Weights of a small GPT-style language model, trained from scratch on English Wikipedia.
Size: 8 layers, width 224, 4 heads of 64 (2 for keys and values), MLP 576 SwiGLU, 8.15M parameters.
Each number is 128 + 32 x the weight over its row's rms, rounded and kept within 0 to 255. Layers, rows and columns count from 0. Numbers have three digits each. The size before them is the row's rms in percent of the matrix's.

# gate: layer 3 MLP gate, 576x224, rms 0.225, rows 173-212, columns 0-111
# up: layer 3 MLP up, 576x224, rms 0.222, rows 173-212, columns 0-111
# down: layer 3 MLP down (transposed), 576x224, rms 0.165, rows 173-212, columns 0-111
gate173 098:086118139146101131097127170130115128100119127176125141096089105118074109139135150195101142151147183088121127142164210119134188177098104156184126204109104053150131138170096132121138145138115117087054128182132109112159051158092164124096136102138109162124152075107121143122107153087110174118107127108097134157167098138136170110152141112109
up173 106:169142136170090153146111126121139159126089147087117152122021130078157147154092161127107132133169099130111122107109116129179074106136097173148167084084120118118128123125203129156174077063141147191141134099092180146183181169131152102122165126098171187156119131079093165104102159131145093131098160186149139138099167145104137153152139151093
down173 105:143154130078172125165151106115172115149169180105207138164113132129113169139129162169156176146161144136178141095046133196145177156128144126160170095108172070098130188143129124131132124093114125111131113121090164111109118112212137150115101134103106196088104113160113134081195123161096099102112145122140137128075079172146136083136092123053
gate174 094:060203113167118094160145101168149091177076145125162104142141183141107051144093089111158126142085152116121137094174157101185153110179151065114123133157143118156152095155164144159133121131119122141168093100085119124103132144116080116120123156179146163129128141159161118147136066102112082103104116134133088171124154151156172113101124168102
up174 098:094100141156095132110151158116192164161108072143137122111078152124144145176135127100122129182128136174115111125104126155117178145168110115123114152139106091154115156153202148127121142138128186138149154098120174100101126144094150140158155181134100159118061125129092096223177135119069075137134092124129115086080087144179149138165143137172
down174 097:126110110083097148149121152157117130107140170104168177124098145150133122121164175098116147108120070106192110158138177122125136108127121169185169133144155069137104158126070121120093127098108134125179139100135141126119113104166099133078064108154103137131046082119189105060143154158080141092112148130127127092111186128187099145136086107121
gate175 099:117138142143090163130181175141149121112189175132142141191103080207167120096046104116130111149116131077149157176150157137127125113108126151109088151088122090147132170056172129069139116162126105107134111111081117090098115162105197121094110137083142146167159067113133109146108101183166150112158146084158173142131150158159092131059149118099
up175 099:173103154075068182122136182128113175089127154150157179151130102134141142156095148121156161080105118149138198181154121119094099154134136099139180086110118147089144183105133088131163109069162086136132133125162101132076094119125097103116117142147134163147145073160107148106127089102109109209167115098204127154151182130120132135149104159141
down175 098:089123156215165120077149098109142114122155148151146139159072188115100121171078105087071086145135084095098115144131169121123154156117131104196112089143115101094137085083121113117133079105121139056119060157112100076162151160135063126083135091095119136104119124175188081133166081156128146112119145124164111099073147165154137163083177098117
gate176 094:175131128133151116156159092094123178091159118175131132111145135160129130190066130177206194165140134124096096165171119136158105073097061140105124129129134126109091173115130103155076084147191126158114079147103155138110109163099134117178094139135173137110131153156105192142159115121224105150132131094086136118186173125104134021181186084179
up176 096:141116110155104172187117189156066119083101145112144155080183169114100184202096156068087086164165130162157146083158166136104167181159108136118146126133088122160148125145097152145162129115071131038119133132104117141148073070129145174083104068102109120137168113106119093188139118115137167061189116045145169131170108123176174176082091104082
down176 101:084120069101056166112135145134138146086126127127096126139169140166136170108082148065118129150108137112107153123109103084155132187147127191175121145129147099152134138138122112135183098128094081117149094115093123103125097090170080147079098147196057135112158137130130113181167138124117165116126107095110160102138153145164129152136149149155
gate177 105:132192100080055165088130129118100114140155155157151152152168122108152090147169108135123122128125076117128148145122157156094126105150132076128086192088195079105121134113104111182144059139113080145153093106127171125125116085161146173180130127152149066167113087145079159135175140137146115154117165095068146124109143136112055127135100148133
up177 101:156154197113114121046099142140111141133125101154112156105122150117100138117117161160085091141082121161144141128120172142131126061078136151117143138097133168205117159086086047146141104132132097136120137116129090072160086102066087141119106124152159126148101121082196153099154082146155121078114120133116097175165141103163096135115177081160
down177 101:149139102135110182214168130103131130095128100120116101140117149116173119106162094130183159137102104190132144134154141050105119196136154115086099143109099127116109201057088127193138107119177119123081163123144124161136118151097086204123075115177093098122105116183148109110165092119174106200172160087122145110119144160108134120145122143144
gate178 094:125123134175122120141113160106138178133119076153084144114180148157104113153136138194152157195113122115116038129077133127140096139159103115142118157156076127178207121107104097101155138091140190122173127202151167174168137110199114127106133116115092144101136121094180101133160166158117060049190139070176161127158094151110144163088105206099
up178 099:140123178071139119139119106159119095188092146178115112092105122061141142172149135128157120114042103132119156121100188092150161198127168116144119109139179073104052157126122132166186156108156111122159142161136097098126119204062102160129116132077180101125082081083056108131154123132115162181096154152129126175116156093087122168118138193161
down178 097:186176195128120151145073131130187150107157118120097129127078123136097113177147134099123038074110101153079119155160141136048138159124135124084131198107158141129095153096114155167120124131101112111142133126129150157099137152103062144162112093144148105156134084091077112139099064098175121145095197097145160122136131123128156158065135154097
gate179 100:094126136160144136195146101111149168105121078074127087125146084132103146098149156145090087121081109145126121134143171119075121150190119089096168146116150036163128113152137078138129134130092214068174174155158109134127157128153086186119109155172165125113127079143111188104128102145153121147106185077120118158108141140108137134176114138155
up179 099:130136111145160194092072136133114137058151108154172184118100072089223102118145098132148068172164101118128126134190107071082178121106138120142075150212151111125154115057096113140138114149138123129160111092156138145173119131136199136128168163116142077113154171067175074148106100169114122126106136136103107137125134175096113118086124139098
down179 103:129103055138120073151105150133126107133083158150141085110077137148089128146132116078119125126100127169159153134152099155129157097061137108033189180138108094114061091135095116158142104161073073124135113157075101177140182141126151172092114183127160139068175157160175128156112133123178128133166086097097122188142096113129161124115067092167
gate180 092:185176137136184109119134147103160139150105054120137135122142119127183122082155122181113166128081097130159105126102107137086110149154094163167115178116086088112148149124095140112097107062162180118123125137100112080173071145055137118063085137084118103125112058062190161137107165137137111101148117121061085116135180109133065123179123126106
up180 093:105112131151143136093179114119108131187126163194154102071085184141088136123119122119104073184159203129104101132131130057161095145148185135157107135142180170191133131091147088117087143148118080049144074101144153097069109112141121124208170092130112133180120150125173114166102179178134071151177064119139106124098077143085158125105132094139
down180 100:066158120095123125085151182130147098129110124145146130118103162163098070138099149103166082179183173131168056161205126123157169153134153128123153100111113145190080129119138096168118077152129131137092106138131139124108114133144098130111071068115087146191102217196163115167192088121141139114055180149125108121103149121174174118125130140153
gate181 111:133107090128131180097056133126123171124132120127130166185120131118097177122168106178141094170159143131143098192121180121084125131125165138095140053105112080136144172146135091084137142129126128114121112124130131123103117079137152120110031130117149127094143094088063167111147157143088188121115127112126114128150126187129081136137155131096
up181 101:111190069123136079175133095150113053020142098121137161154118096153132073169098070123117115165058122139106141119129151149136164139135109083126134147115128137147101110107096129154148129140186135158057152147150107150101119104104060086164200066129135125113190180146149078103147183112186142095106134113103088139133107106083148142118163120122
down181 099:150097121125139138138118128095093229074117135132174107145133140166106135117125149179138130099103157148179141207117090102172098102154171193140142103168104076137126155134114137087166117176113161150148145123101093136117135115179116146090067129170200160161119108117166122123139119145054125187112133113167118083086092096137116106099123165095
gate182 098:124165162095107204123135103146127150077139149097139135092109077153132050110127102129120091189123123145148074076125090178166120106124106153075156128105088057098085111135126130169129079162153085134123120171125128114181118120140128131122167140066093110175162158115130179115092165151097109117148103149113066138117162131110131131075149126090
up182 094:105181175086112114109139125186119144154138136110127147131123120107096148157115077157063144132134119159102119091138176072119099115149191119126180126088123132108085155083159155140193152101084105138152131188148153138123111095150079166041152096168151088134121146077121135141165138112102121138124132123147095166193133174202106134145092158135
down182 097:181095069214196155145096069099130107114118135139115115133111146147119161099099149176099183064130152094140173149100063118116167109068117139169145114110151143096129063076093107166110091140122184119115078098145140175144129194109109093125113058123117151084126157162134093152158146122131101174141090147103146138138117118061119121100084135121
gate183 096:142098128110100179151156128141146137153160146134174158115152148098068121166096151116146153129129160144165081132098113103099141177092117134088095093109170087181150129155093144172083087186104160166158055088160123110147110180142204141179103173070110169150128083117105130188128175160135158121094092072188156091108111096169113146128150195121
up183 104:136074105111062219083147133136104131123151179122092153134164120113171107185141098095076122107155100095134145129096136131169102150089135104137107156130110136106133131136155131089144178102125140147109166059104129159138097057120122140117174074150091124106113077144124118180093092176185136126118123131129143165119154134090101065099153162152
down183 105:115095119170125135114064197114139134133168113160115136112165141139147098110188115199162170122089103152111154152127094141143126107086126183125137215094162154103144117138089113103135189153152130117112186185122168169141142113196134178071157147110124110115083137116185094194105110100137129137104173132124125101101093111054076111112085106174
gate184 132:082155123119078147119171100124112063079129110124143169096143143167125111123187173127093071161097170031158100117131160154120183112104094149103067170102144148111099149147125154134133175110120153127185119181138179130098158147124159191102117130103124109136113116157103094117048123120128099124083136150151180130134126183143125085106119125162
up184 119:103135143123115203131111074110099117166116140065134126114098164123119204157118139145108104157144074158084122145097139117136101098186142113113137055062065134161116090091167116146181074129193069171107175164093119108140129121181125136122132133161187100130155129149187123116109110086124211139111107106134097117111126112148142183122136157083
down184 111:149141105137120099098079132163106142134151198079132106159134140147142114117114133107142219105107143117115100141116151181163124148078118147162092161094131177174128124129106145123184132138093084140173146097161120063110110091114132138114113156162144143137110161102147120127130162110116155081049168163153105135106082154155133182143123114082
gate185 101:121170136169114144121183156068172135099173056142121132120133113173208130127117197179115142129115125118166114085108145124114112081119132154107102094119125152127112121159182110047147099200154143176092166135124079131139095112104197106135098184118103171143133073119215131164142065122074113126099109099110104118098144124089129120110132183161
up185 101:159151164109179115146078112154139104102104144145122072113083068170107145079087091119131140124168156164077100149165105110146071172183059106106141134150115118141116159100068172128116124108130148121074254096118105130137076133143114055127134158174137159134100151103168108104161103126149139120123122117120152066078166174131125125189163166162
down185 093:122026129114126116096123127108083124105087147105128083108131117156138148121109081089109078120111084178146133168080086088155107138137072172124165163139102169150135131154082164149089139132097101155101121070123141118189088130142110079064149062119089094125132178064139090160086115097112110131095132135113151122127136126137102190127175174133
gate186 115:052131154111189122145123171055155131096078114143097147151128139135131070120137153165136135131097165114158115147163117107131138162136151113149104121033153067174146072136082110174174104117126146131174160125122177063113074102107133184168133073099129181110127131113082120068134063114115106154152103126107183116071130086112161113139173135134
up186 103:151170138166159124159080139109155096113144099094087183169155102131127088088107106150183052124110091162058032155129139115044118113166070140173097118099106204081150167152151164118084118125101146114068176121103140117145132140165150123092120174184138133132137143117114113166154148078090086117148148155127081089182128155105151124101165146171
down186 110:170145112128086080144150062183163109119171173125120090084137127127153161147121139142164133170100093083155093103125094113140080180165101105161145113141139191146118130183126169121025137135084114144076140115122127162081167139103176131111147164159107062067125089140163096139141156104078072071136089166137082149171173110072128134164115127137
gate187 103:055192082161126104118123164025072107103129119179086113138140095149153094121133161108201100129112116124162132180120101147101210143129131129161106162109140145109070120188162170059124147094181082164162122127150134141153159137130118173121103088124135190153101124145085165177171103130116176146120155105127180150115108139104077146089142178100
up187 098:160149082137100064137156143094189169152134191159156161111100087130181130198155164140110074152169113118151119134123111077180078098175111124166139118116154141133150121156107112151107140090164145134117158113077122116100145097175137126132098152055132120131149189136090079146129112075095156083063197150095115150127068088151111083155135122130
down187 101:145105199124130113157148144175116115182122160071126130143089127140142096147141136143110135117222093154135078123168107132148057147203112110140140142120089100133112167146155098133135089088141128118139122142085191127097151137104065074094184137083166072146182181136123125122118106154135131096118095164138053107147115122169129143107172102190
gate188 098:095099135135156106148112124113167154138153103110113108125131152147128085103119154143136096131167119094152143101137117157143165137157110182159058142145169098129081086078115094134148122184121130110146105117154106103110085127142175167162119148147089139092126135090128120080203172081125145107142070112132105186178110137148110119147213140156
up188 097:097085154066172132214119132116082113183145117129106188077118119109135196089091137144147155110143180124112091117160085124139103110101156158104164117109079142159094108071114111110128098100115073112142108178139120062140194108089129126175155074146162207144078180129123131087135118123141050088151156116183086170139106139195113064203169136137
down188 098:182142140059156079056069104128118158173189106102130119114134127154092121081102120124116126043136103122127119173108067104109158112122166085118084056128091155155126180083113099100113198138129161096147126144121099129152140120084073120130179096199169121145125117169149062182139118141103181188132126170170104155147139091049094156115086108122
gate189 116:127176125107150145077075131130118095064188154148152116172164054165166105127130164092090130124107127127114169070068083079190173183104148115152115145115182156092188129121096175066100111137119161133113166091152143121126137184104178092133098110124142147139119138135136175112107093142143082097080158137100128143090145167180157151164130194184
up189 121:156112091169198130097149172131163099078107145140121118156149139150109232118083128099083123116134176158182136158164111174191117109111171077143132107128168118123069122118138094143118076107101057117142147143186151135050127126141129161155095182098145132141131123109098118109132148082137075163068121151142181145146155140204164172102134115153
down189 101:168113075115109184062129110132105109095145140074124105142083169141125142139196090110111104162110146119135153128090099087115130107166172158155149177166147207137186145138109089115098121133113149116182193198101191137153155189137086130116111054107119136095075064139119114079147120106088119170099129149128114140147155172102153138123144122141
gate190 100:165108103183083162119119139096097133114066081165123101123172133140091149103126075157079151169116132102146040112148131075082119111126131155149136147162084108087135163100164097161124150198150094144102156161169127144116128192141163119184108121206051066127133114105141078135129106136107124123128115095051122117174087104152132170077154138097
up190 107:085133158089153127098154102111189123106121166136097166111115089126120111100082125100163146103207060130114200122090128125162161143151094114147110175087172172169127070134142181136174130126143149166129152079198144113184131099145151110081176182051145208072124111122176188058148149103110132138098172125118086107108150107113103118118149115126
down190 091:131114106130100129182110106139127141136173136158080155079109150117136152084102153190115120180167181115190125151113161163193114093083157111086165117140120097132120140133163115097124168141099151126123139133132195120145143140161124120155073107155109099157153138131077128128181125157178121086109133128140148105101115177145128087108130169143
gate191 101:107136109103135070166086132098083105150120107192198133115121151140118135104128131151085132123181147113093134172167103128104087139141140135134189176109155132107102101166106116151078067063147075111119152109138113084103067099105084137198102150219169136134094145131147071162137166167194091112137146165133127169130107111076111110091150091168
up191 097:142143129163067163110043112094100097112132039104144088080161165105093110118136116172071157141120172172106108075164110082113057145148119170156109071130111102102083159137194111169178124080052146162206051094108079124091105135160065128139113097117120113131112104189134103175173123149152103125138120099170175128124160148171221186100130137137
down191 099:162144123128136118151125152131098054080089185162140115124166101138154138128136106121139056110130117169045212142145141139127112104131134112159148165133161145091094126113133155177128123140143096137099116118067149165136123150152117132086132103141110134168102141155083144125145106107129129123104120130134155176131126113094157148114150148228
gate192 106:081141140135141094053147093158120137121113068143098111129128103113115051161107165185169136055155110142075109092152132152123168142141124151122188144091109111112167172107160072144101136099116112116119099147182121043104169138174140146150104148134097142161127116171154098180145114141186165083130113159109173135117239094147177111075101096131
up192 106:110126101100157105128141202094127186150128165076094162141090081109167165140077118123117073178136179125151132130176119129126147169134110112092139101146082186118042159118100088115141117147175117076145143119153133146107171134139073098146181110169156115119080156047142154087085170147096133171173130140124114056102110135096091178198189108098
down192 103:155122151128109163143074142077117118128168197095193126171138101155134041128162103120099154124077095122178085121066125141169107147166121206180116104107145135132105167122133152121156145159146054145167168165104154174140080071171103144124109130135148136104129172129174108071189145094108111144118118127132148150100156156110110124147187121099
gate193 104:106122077089158104137164201122148163166164127097111169087144153101134117107140135137103145082170121145130091143143139099170112115165155075144160159166102173141096112168091143177115184113158149173088157145146097116081145094119169116110080127111139080153118118138116153104115157145102151097108058170109132098095094137173120144110152051092
up193 107:124141046141192168132150099079160143061132119153121107089139166061131146112151205099112114127121109201099132132170079097120112125064177116171093088131139167105145134124142118044136103131106181218178096138147160155089113100136110131100135128117135119116171114113117106153082106180150105151094073139109133079088129113114136115126190141126
down193 103:161136099130169142083170112141164119102147090111097161113174116119124099116113113115084105092088161157062110125109155133164097140156088113176170103146136157136143215118137111093113137135059131117107159140111098138136068117139099166097177165076076131126165124121122110132153114151096165234097139155180135055127079169086116168102110142076
gate194 097:141146114122123135124140067140069157093130138113115107098112127150146099105110088145084163102153120189095100203148135143129124103157107148151127163213072140149119169140119154039110170114133129100177085100062182092111119137125181187123084119118089103076117071132142189156179128126132105071133157158177148138123145130160063141153145184138
up194 099:124136101131177097092122110123166141141113141133111164043155127119190139175128083116122163091105125152137110176105134117113102174114119133153086131144139180108023128195121130180134159184126134111137095069150160136209132175125164093165114108150145142122136154171146110084143108156062176128173167154174131144073119076129131160169124163145
down194 103:096100138112156079145070114132115125117154151087153113068143146150117114138149115118119090165141133144110158178134138130173105082166081127122104124221049159162175133147120160081105188163134137103177144114140127074175070056147165115126161133064143175114138097175111151148079138212142143150108133131164159150165111177198087144125203121100
gate195 105:057178052191119158169092128091162095110105170145149106136088112089140090116156100121092128136172159101107184227058216142075079124165110133138123147145125186146077141130110113124129092140219080121095151156151116091180105104143125140126111120145177073045134064143093121101131142078196096137147116195130113099139085129148153132149109152158
up195 097:088105091169181145134099097116126160074114156134149129105123136132147116114083105142131119151161151069091175157079154152113092103106122208100158102171169115097113120125162111088130133110157116113132146188167148126152086095130131098118083106083121124089129142141061180131149157148097092116123080118137095137144085117134065110135153148108
down195 097:180161135075093141109120160165083133124165113135085141163107084158149116115137122084097103129162077105178107105144158078174048148201060141082166104160099094178120081094109098086118117100136122136101133103131123110155108119102120133145100085105155131111143116101151179117142141139075113092143075095082122119112191153141090148130138097065
gate196 092:046082108157162081162160151105182110112111131163145160129152119122107153105082174162088140151145138108147077032137122129070148047153153140164177136136111122081110181090149168131152146106095182100137094130119133182126170191146112092097148097102168158143167090144151070149132115100087081164110122133111097082127140158136126109113157141126
up196 093:100174142132170098128107216093148123155163151083116167161156156104124112091100134171143113139133133086085163112105094142129095111159110115129111127148073072075124150095110161139189163174122131098089189149145094106131077126113063077066085134141148140137172154105076124128133132178118112103158128126108135140153119109094162160091095109193
down196 098:132117141127135176103098173112158156150125114183134161153040141129085147114122145112218139146105107125093196173111120143130109126150087150135149051100082079067110096149163151150135071096165182112136140119174137125112147132116147141113064140085074126122150158174083182137129162146161144107123154130152155114193048178128133168086175090242
gate197 095:139209146159121061160153134073132173149132157162097184159110128132146121133144077128092097094130145066169134102116029030094124099088126122103162122115179161126124150112109133137137184116111098136123123158077121069172115123124161134108071096177107102139136080039112164109138177127146101148121195162091123166125123112121099168100068125138
up197 097:150152217130104135133119140098080115155140199196086159133124089174170116092185144066116122118145092110109152156118141127126122163153112174154106138035115141127135116141100075149111125160170101176121093182124157117057135108148147155172088079124164162111110136169173116177110122100160110110137125141120146130106140169138147129141098084150
down197 098:115093114049110098064144186142135143105134117123141163166209140113163147157147069168158141139167147141138161118095119088108140155083158107101101133147125149177087181102115138148076140102150151107164150057114159132138152146177069116103171177063125108145106051094135104175096128136090078189101132119140087129128116118140105125152163138092
gate198 104:155158163081107102129188118151104106139121108119133095135157115113117092159094143175125167104108062121119204179068114123125107179175083127155142234125058097106106119106102118150170136132129139091117109119110153129088133087088102063176124153154095160190131071123080090082188153126077094123157137125160143190161122143084151100073057166152
up198 090:116127137120122126160137111090143038124137078149196186127135099168169151128097131085052153107072168155176105122085163089120137144122087166163195110131148095096154102121110146108065174098130158122130109120075093134164147095110106159156116157123138083122105155098190120164115156142103158151069114156102109122176182132092198111129123153096
down198 101:126160112107161111173137185110150099132165097134084132132128090093179140073187109134144086155157201138177088149184161110142133127091110071131168106101166156115142114128111189143075144188147133171147165179111122111183097141166118194101142117092105073145099151087169081179130136141124164202081079156134129069086140132099114118140103142077
gate199 093:163155077147152124133106098142099148074112080079085153160130088113142112095130110101121055111063201133110116081125142154146160133108125126122084122180053152088084124158134071106156085125144105120158133159178116103076159134152142159122096161080148135144088100152072169107104094115169115156134158125129185146108197091129117140130150144111
up199 097:160129100110114117169143175132112142113110153126205104164053128113174171161125125196116161120150097113159157129118109161112116150154113090162090139138207182134164045096141121172086085101105116119098106174163098115150121140088122080191121107097117080060111178093144132114119136145144116107155099142112109113151060162144062047126153129128
down199 088:115155174156127144119173146116090113113135095127136117145118109127135120148116144110094092136109174123120133111076085140147131136136156122083156167134075125103156110128137099099089081178109149116154109099095140105160199148101117156094110090150063131153157086178139104092137157140127116070212099221124142105110143124084110121154124118122
gate200 101:043138056143124180071102107175138130134076120161133096073122162207184171147085110136106080112115090086069097096118209128084152150092143138095131127091105153138142110162111073137114141112154109189122150178113133100151115111124116129143143163198149111099126093104121127104139175093103103124082151203147131090088109111124185134137144088133
up200 100:130129133142140102123060097153115138138095157104116092078119108184145131097146104154120095132116144121131117137037184104133147137099172111153112215128149153145079150116166143099166105164098145156162141087159126094083181156073149096130117154083125083092102098164165116141087135136175148159161174191207099119125182117145143109134157064115
down200 099:086136142113105078148155118088127135140124142162079132110122152095049148124112171077111147158055136104116128180045194167135060103168148107157137077144179096165093169124105061083136181124182151117119135088144067129094111104162127172152106131160148125123079147127175197127188119163144119068177152047157086130099124129102140125129106122172
gate201 103:155143144199167192101130153125155095082132097178123128105175137127108121140109112096123134155141108166073105179133118161174159174183119066121113137108135137123129098077189133107084071086181163120192088133155082113123091078142089201130127169113118122149130066121110131124092106130136112153072117121104206136125112194163098094156148088104
up201 107:106120089136115050143125105121160114181146162135132150104100175089123169102178107130165121068178117121112128169118171146113120098113118155133146178157119089101111139192124091159114091137187084116092107140147149117069103123077129135154160103134087157110064140103115188144171183126059150118162066109119101139175116116110120103109108193133
down201 099:124143131073071141128126079151128159094190211109176107136064185180105100158113076141115145114189191115135173148104136163115133111066104137127164121116130142175121133076154157149125119130100165181124167150141138097121058106117172121140095135118126164163118126089138082105101100114099055119126059132119129081111067147156130127134172141142
gate202 092:102069143149178127129110102142104138131051119114103152155163091063087153123136162076115163160073130138080125123126255079085111143146108108155133125166148136110103173124131087142124127076122197189178132155136119096129163113192092100156058205145181082121130103133139135095133084114101165132123149064122140112173183141153163144151174146146
up202 092:156131112144146173161099154098129067125093106152153133045103065072146174104110087100141162085138120135075098098113207156147134132150121137087152124104124155137090172122095117113114194122147173137129121079119099134107119113111125124187112129158154056100097118103088173117080134173061137079160164073154128166171101132112164123099156126128
down202 098:172169081103130135125143177072144121090178152074162132076135110113142146052043158121138128097213156088122088187183139134082121110117140057152114146120146167091139115115111112144106157145190118157149158157137120104168173132047116096117142099161084118159067162160155170132179100145196157089159166103110132122109063164137147135086146121125
gate203 093:164151087102109117176121080144125200146176153113108129096111133123117139121134138112138163157180107176134065142112177050100148121071159128105145156118113201159068103090161134114138132147162095107097133152117090070129157159134123163158121143141161119153105094130089099046161195101171135127161123183171180128138110097115126107086164131113
up203 099:139166128113055195117153156128126135102165182102180159141080049137094128118165071115146137159166143198116148180136144100152139109056121111111118154103175165099138127117119135107130162115107143181098066104105080113070168117084140095079172091171112167202098111110124187072106121121160127094150113160123087141110154110120102158186127153127
down203 092:109154169122118131136140121137151135127104088161097084167111164101164101124164151154092167102134110124124189105191163147160128151114197080145153094104074096097187113088057124154119115161199139142107120074076120167057138083118109144161156118098140113112165184144118145154102109127132102195094134116116126104132122158089196172156091136147
gate204 098:162118158159151115174122121176161121054165124143138125204122055178146131145111129096099096151145102124082137144151113085151161074124088146095153170139151155158185149126196139136118070121126106191147118154044126129157080130176176146128158158139102140156105154067159125161115130139100130123110101105142087152124125127076098117081147128153
up204 095:157119139132129144089145155103128134116163112181073161103091155144120163118216157158208154048135164127094109138144056171117119130113094131112182131169154192135154086108127117119074113113143053112137174145102090173113140121138130149171068121088182155089152139152140116115156059147150122165176171133146121100114130128168129085135138216130
down204 091:123086187123178148139111133119209107114146191090133111100113070083134140119120094155086109194196120106124182148154130165141099093125098202092144191104167097147157074136113157152126079176074175121135063093070137077110100140146160153109150117190134159103093136087147177154103144120143154109123108065156145166141132127078161158086123151134
gate205 105:122126087173133102120197150088143093120167088135156212108085097216120191081172118109122097133101143085172120097133097159096123199129153154108156157176145143111136110141092150119145138147152129134043098160188148124078082145205097089165088149089162141064144145138157128125131112121096072118164116129118076148155129155131164048136120087183
up205 109:079121153106163098136102117144131139106104142125136105170186139139122151129107121183207136100110140144132152127200113164181103148101101136109156145169117133115165166144087057065120132122119077070090094109102136086095182166185119084149121077131101093115123170089089163148102099095108155134158155178133157067077114138149118163142172131138
down205 105:102136128083126083175134108138167149134109161135130139123135117082130089149108078052147114105109119100120194086168105158146098181160109091183147159128145153097153170210091143085110160146139120088129151207206098173119171092137126147152182081050150162082134088154066144124115159075074145085175162167124114124142150104107151105141150117162
gate206 102:110150149124180125091117139138129108075154088129149156122082137160098107205189088137141115114116091076066107165154141163132130076124097129114116109113159094139097173103143173091180100165087136111103132131165143059110037114132122127101105122054097061153142128113095065174097149096146127145138078156055140086074172126149126159142158211137
up206 102:145089140147192161156149132195108097120109125096138155117181116116121153139151120184136127076087108137116159132120114168145128140087126092074124173113111116079139150103096120133141082180082083152124112161108127128194144143102138118132136131113130081125127177051031112140129150163120096113156104111062142091130144125078143117107070091119
down206 103:195116112164107155106117100103087149170112153085161141130104138134167150117146161100209116159168129081180162111126129139110118095164152058153159115197122150099109098082148093162129007131150134124099121113158161127115110158125131102130159075149170107165075102104105157166162134114144153059148111136111141159151148094095005184148111154207
gate207 103:138127134081120167127130197167124178181133083124100176098119105100157127087113087123115160154103115135103139108155178175077141177131153142139138176118088107151144139115177113076154130128103099055125023133171160088131084112148131145115167110125128145088114131074136106127101150090097080119141101098096122150179089124138105115070175119119
up207 095:123113137151102084109082109181143147090138164140051077101115109151108140125089140123065094106177134108176180147112128134153153155172127134175156152091086129120143118183110121118088099144106200209126117157061126167135173069138117164128114114121085134157116112164094187120128146125147160127095129097147127125046105088123125128133101130198
down207 104:134128128153126123114150137106098147154088204156088180150135126149099117112051151077080174136091126151190155158156103120154100083137090126104165154165130093138086137146152133124141106091084133117118080127134134076142137119160181131148172140171114142133157118074191127070133128062171085133114168110121116119147084118139125099108173134109
gate208 098:072072155145119111139205115100168135122136146153112124116160141117113137124163117224101146136106122084093111117123117123181099160094129069215132148131126133105144155170117129150131176152148135111114127169137161110143178139138119092042185116118105132109143126107129150142031144121112134136115071189140103102139107109125129161063187099166
up208 098:180149157120150181102138124157116149102127076146123124190123152103147136102157113093108116129154078117105153142114178144094142149100102085089157142149095166126143145072226067101168096156096133112130060105144204144162118149162085180144150127167070103117131159093096143166119167121129113126115133092120081103100138128098185059158142135124
down208 104:075128159182142151147131130152181100107133189092091077091129139190150152142078115165099135144119114124123103162137108129124085144073170148189128064137083104092086140188084149159100166187120139159100208202116093129113099098168148110085113171112173136144117110130108147095062093083115148147120149191132142122115139128123156123068134032178
gate209 102:091103153063156118121184167081109104081077153084140162123185105141126157151160170120132144080076131088098141085093165126081156121096139097117120154098095173164073110134120158101150095115152169114120091185163155095122076161133141097097102141130114123092105103103122098178112182103177129098138106150156141119083160155170132130071053167097
up209 098:079106131119105126156110175142129072078082147134129179103161148094154068087157112122137174111189094151080093176123137120120155045147152101143121122148172138109126187205176113116132081090133158112146079091174104156130117137184148107072156111113108116092174136117066146133141105172069144120158165085108122156141127139107131142142066139195
down209 099:125120108123181175180161137118140109099129149097100167109143087131167104078082135147084126141174123127146166093172197141107219089122161126159085168117131147101152102169147124102119080130175142165152125097185157094148118127121145122129167117177131136087174118118083151183085116120082117144097173093134139129118149148129139158088158140059
gate210 092:150164182112181125142095183154160153185080085160113183146081118124162102184109188148078109114136132197070173159092149117092133140101116196101142114088094143098132131129118094116163134159128130168116106149113117102126128111103101165105197097149179095153129106086147155168114127107136126155166181126154106109084098117144149119118142116112
up210 094:167146217123136130110154115141168141119130126133096104158178151134173108115212151131130173140126125122107110100061106094116182104104138122137168094195158117093116116108183141104072077101100130163082091101125161113131108111137126122136136153127136150134092127101069145084130140144148100155111136198114106154140148102115161197103128075106
down210 094:111109157118087125117199058145105161183157127144103145130192149068116158144109115131145124166127147116143124127165102086113155115096099110118109138163088143141141145129156089158105128165117129086161078171182081141093150150032094117139120076194153135139103104152116161136104110140152128188135187081176136160164124190144120171139130166097
gate211 099:103215191132109168140140115092093111104153146087065096126134092147140123124120094123118128072118152139106115099145129142081095150154108086154103133190155145108136107129118151130126177089134154117094100114213155075139156209104121147140122047180112174100146143104129154111112131128147153108116146195101108109174175046062134215154166147138
up211 099:170129074151164115125124163136169106115079055156163129145116096090117097122090077178179172136091162077134162139163111138157164096145134163112137117109130173129103128110116097114057126143071111101178200102102104126164163146124085144079150231095039074098112128086161132150143077104176178140130138113231145137152142162173107178046106107122
down211 094:123071118149131093101146102160205128142098168157157167145053104138123118145059176113103102128093160129150144172079138130125146132088119148140160173142160125108108148100104169135137172137080110123174091117102155128110113144111102145123125132144120135107131141141095156104083180205106072120117129125162110145198077189057120029120139101140
gate212 102:043209114112084132137106122153142106074112184145129133141137171067026143136136143116157112161238121153159162109154134130159198158127155096145148097118159067128082134143106125162131104092122157042088151156101160141132176201119132158103067142142197166140113128101174120139161142123131181139125136104161210110107106157137122149153120157131
up212 104:096117157174084099172160175146183130191091153072097150147126081094150152104170128117178175140104134087161123159134127108125122162162129112079180151109162122183168123080151136133124085101181047112194158145167123103127163131110123120122173078126116129179153123107075124123073125148046128124129169139110115184089140126141146161156112114128
down212 102:095106127121140135132128146135173192181164169125147132097169160149140114125131117143181134136092131135105131133047144112120080126114083103147109141145161138151132158129155115111165121104131093080139199116196089107125075100155143115129131072184086117079115169081130129102085123091089112159107202129094114125128167179179107105109150204089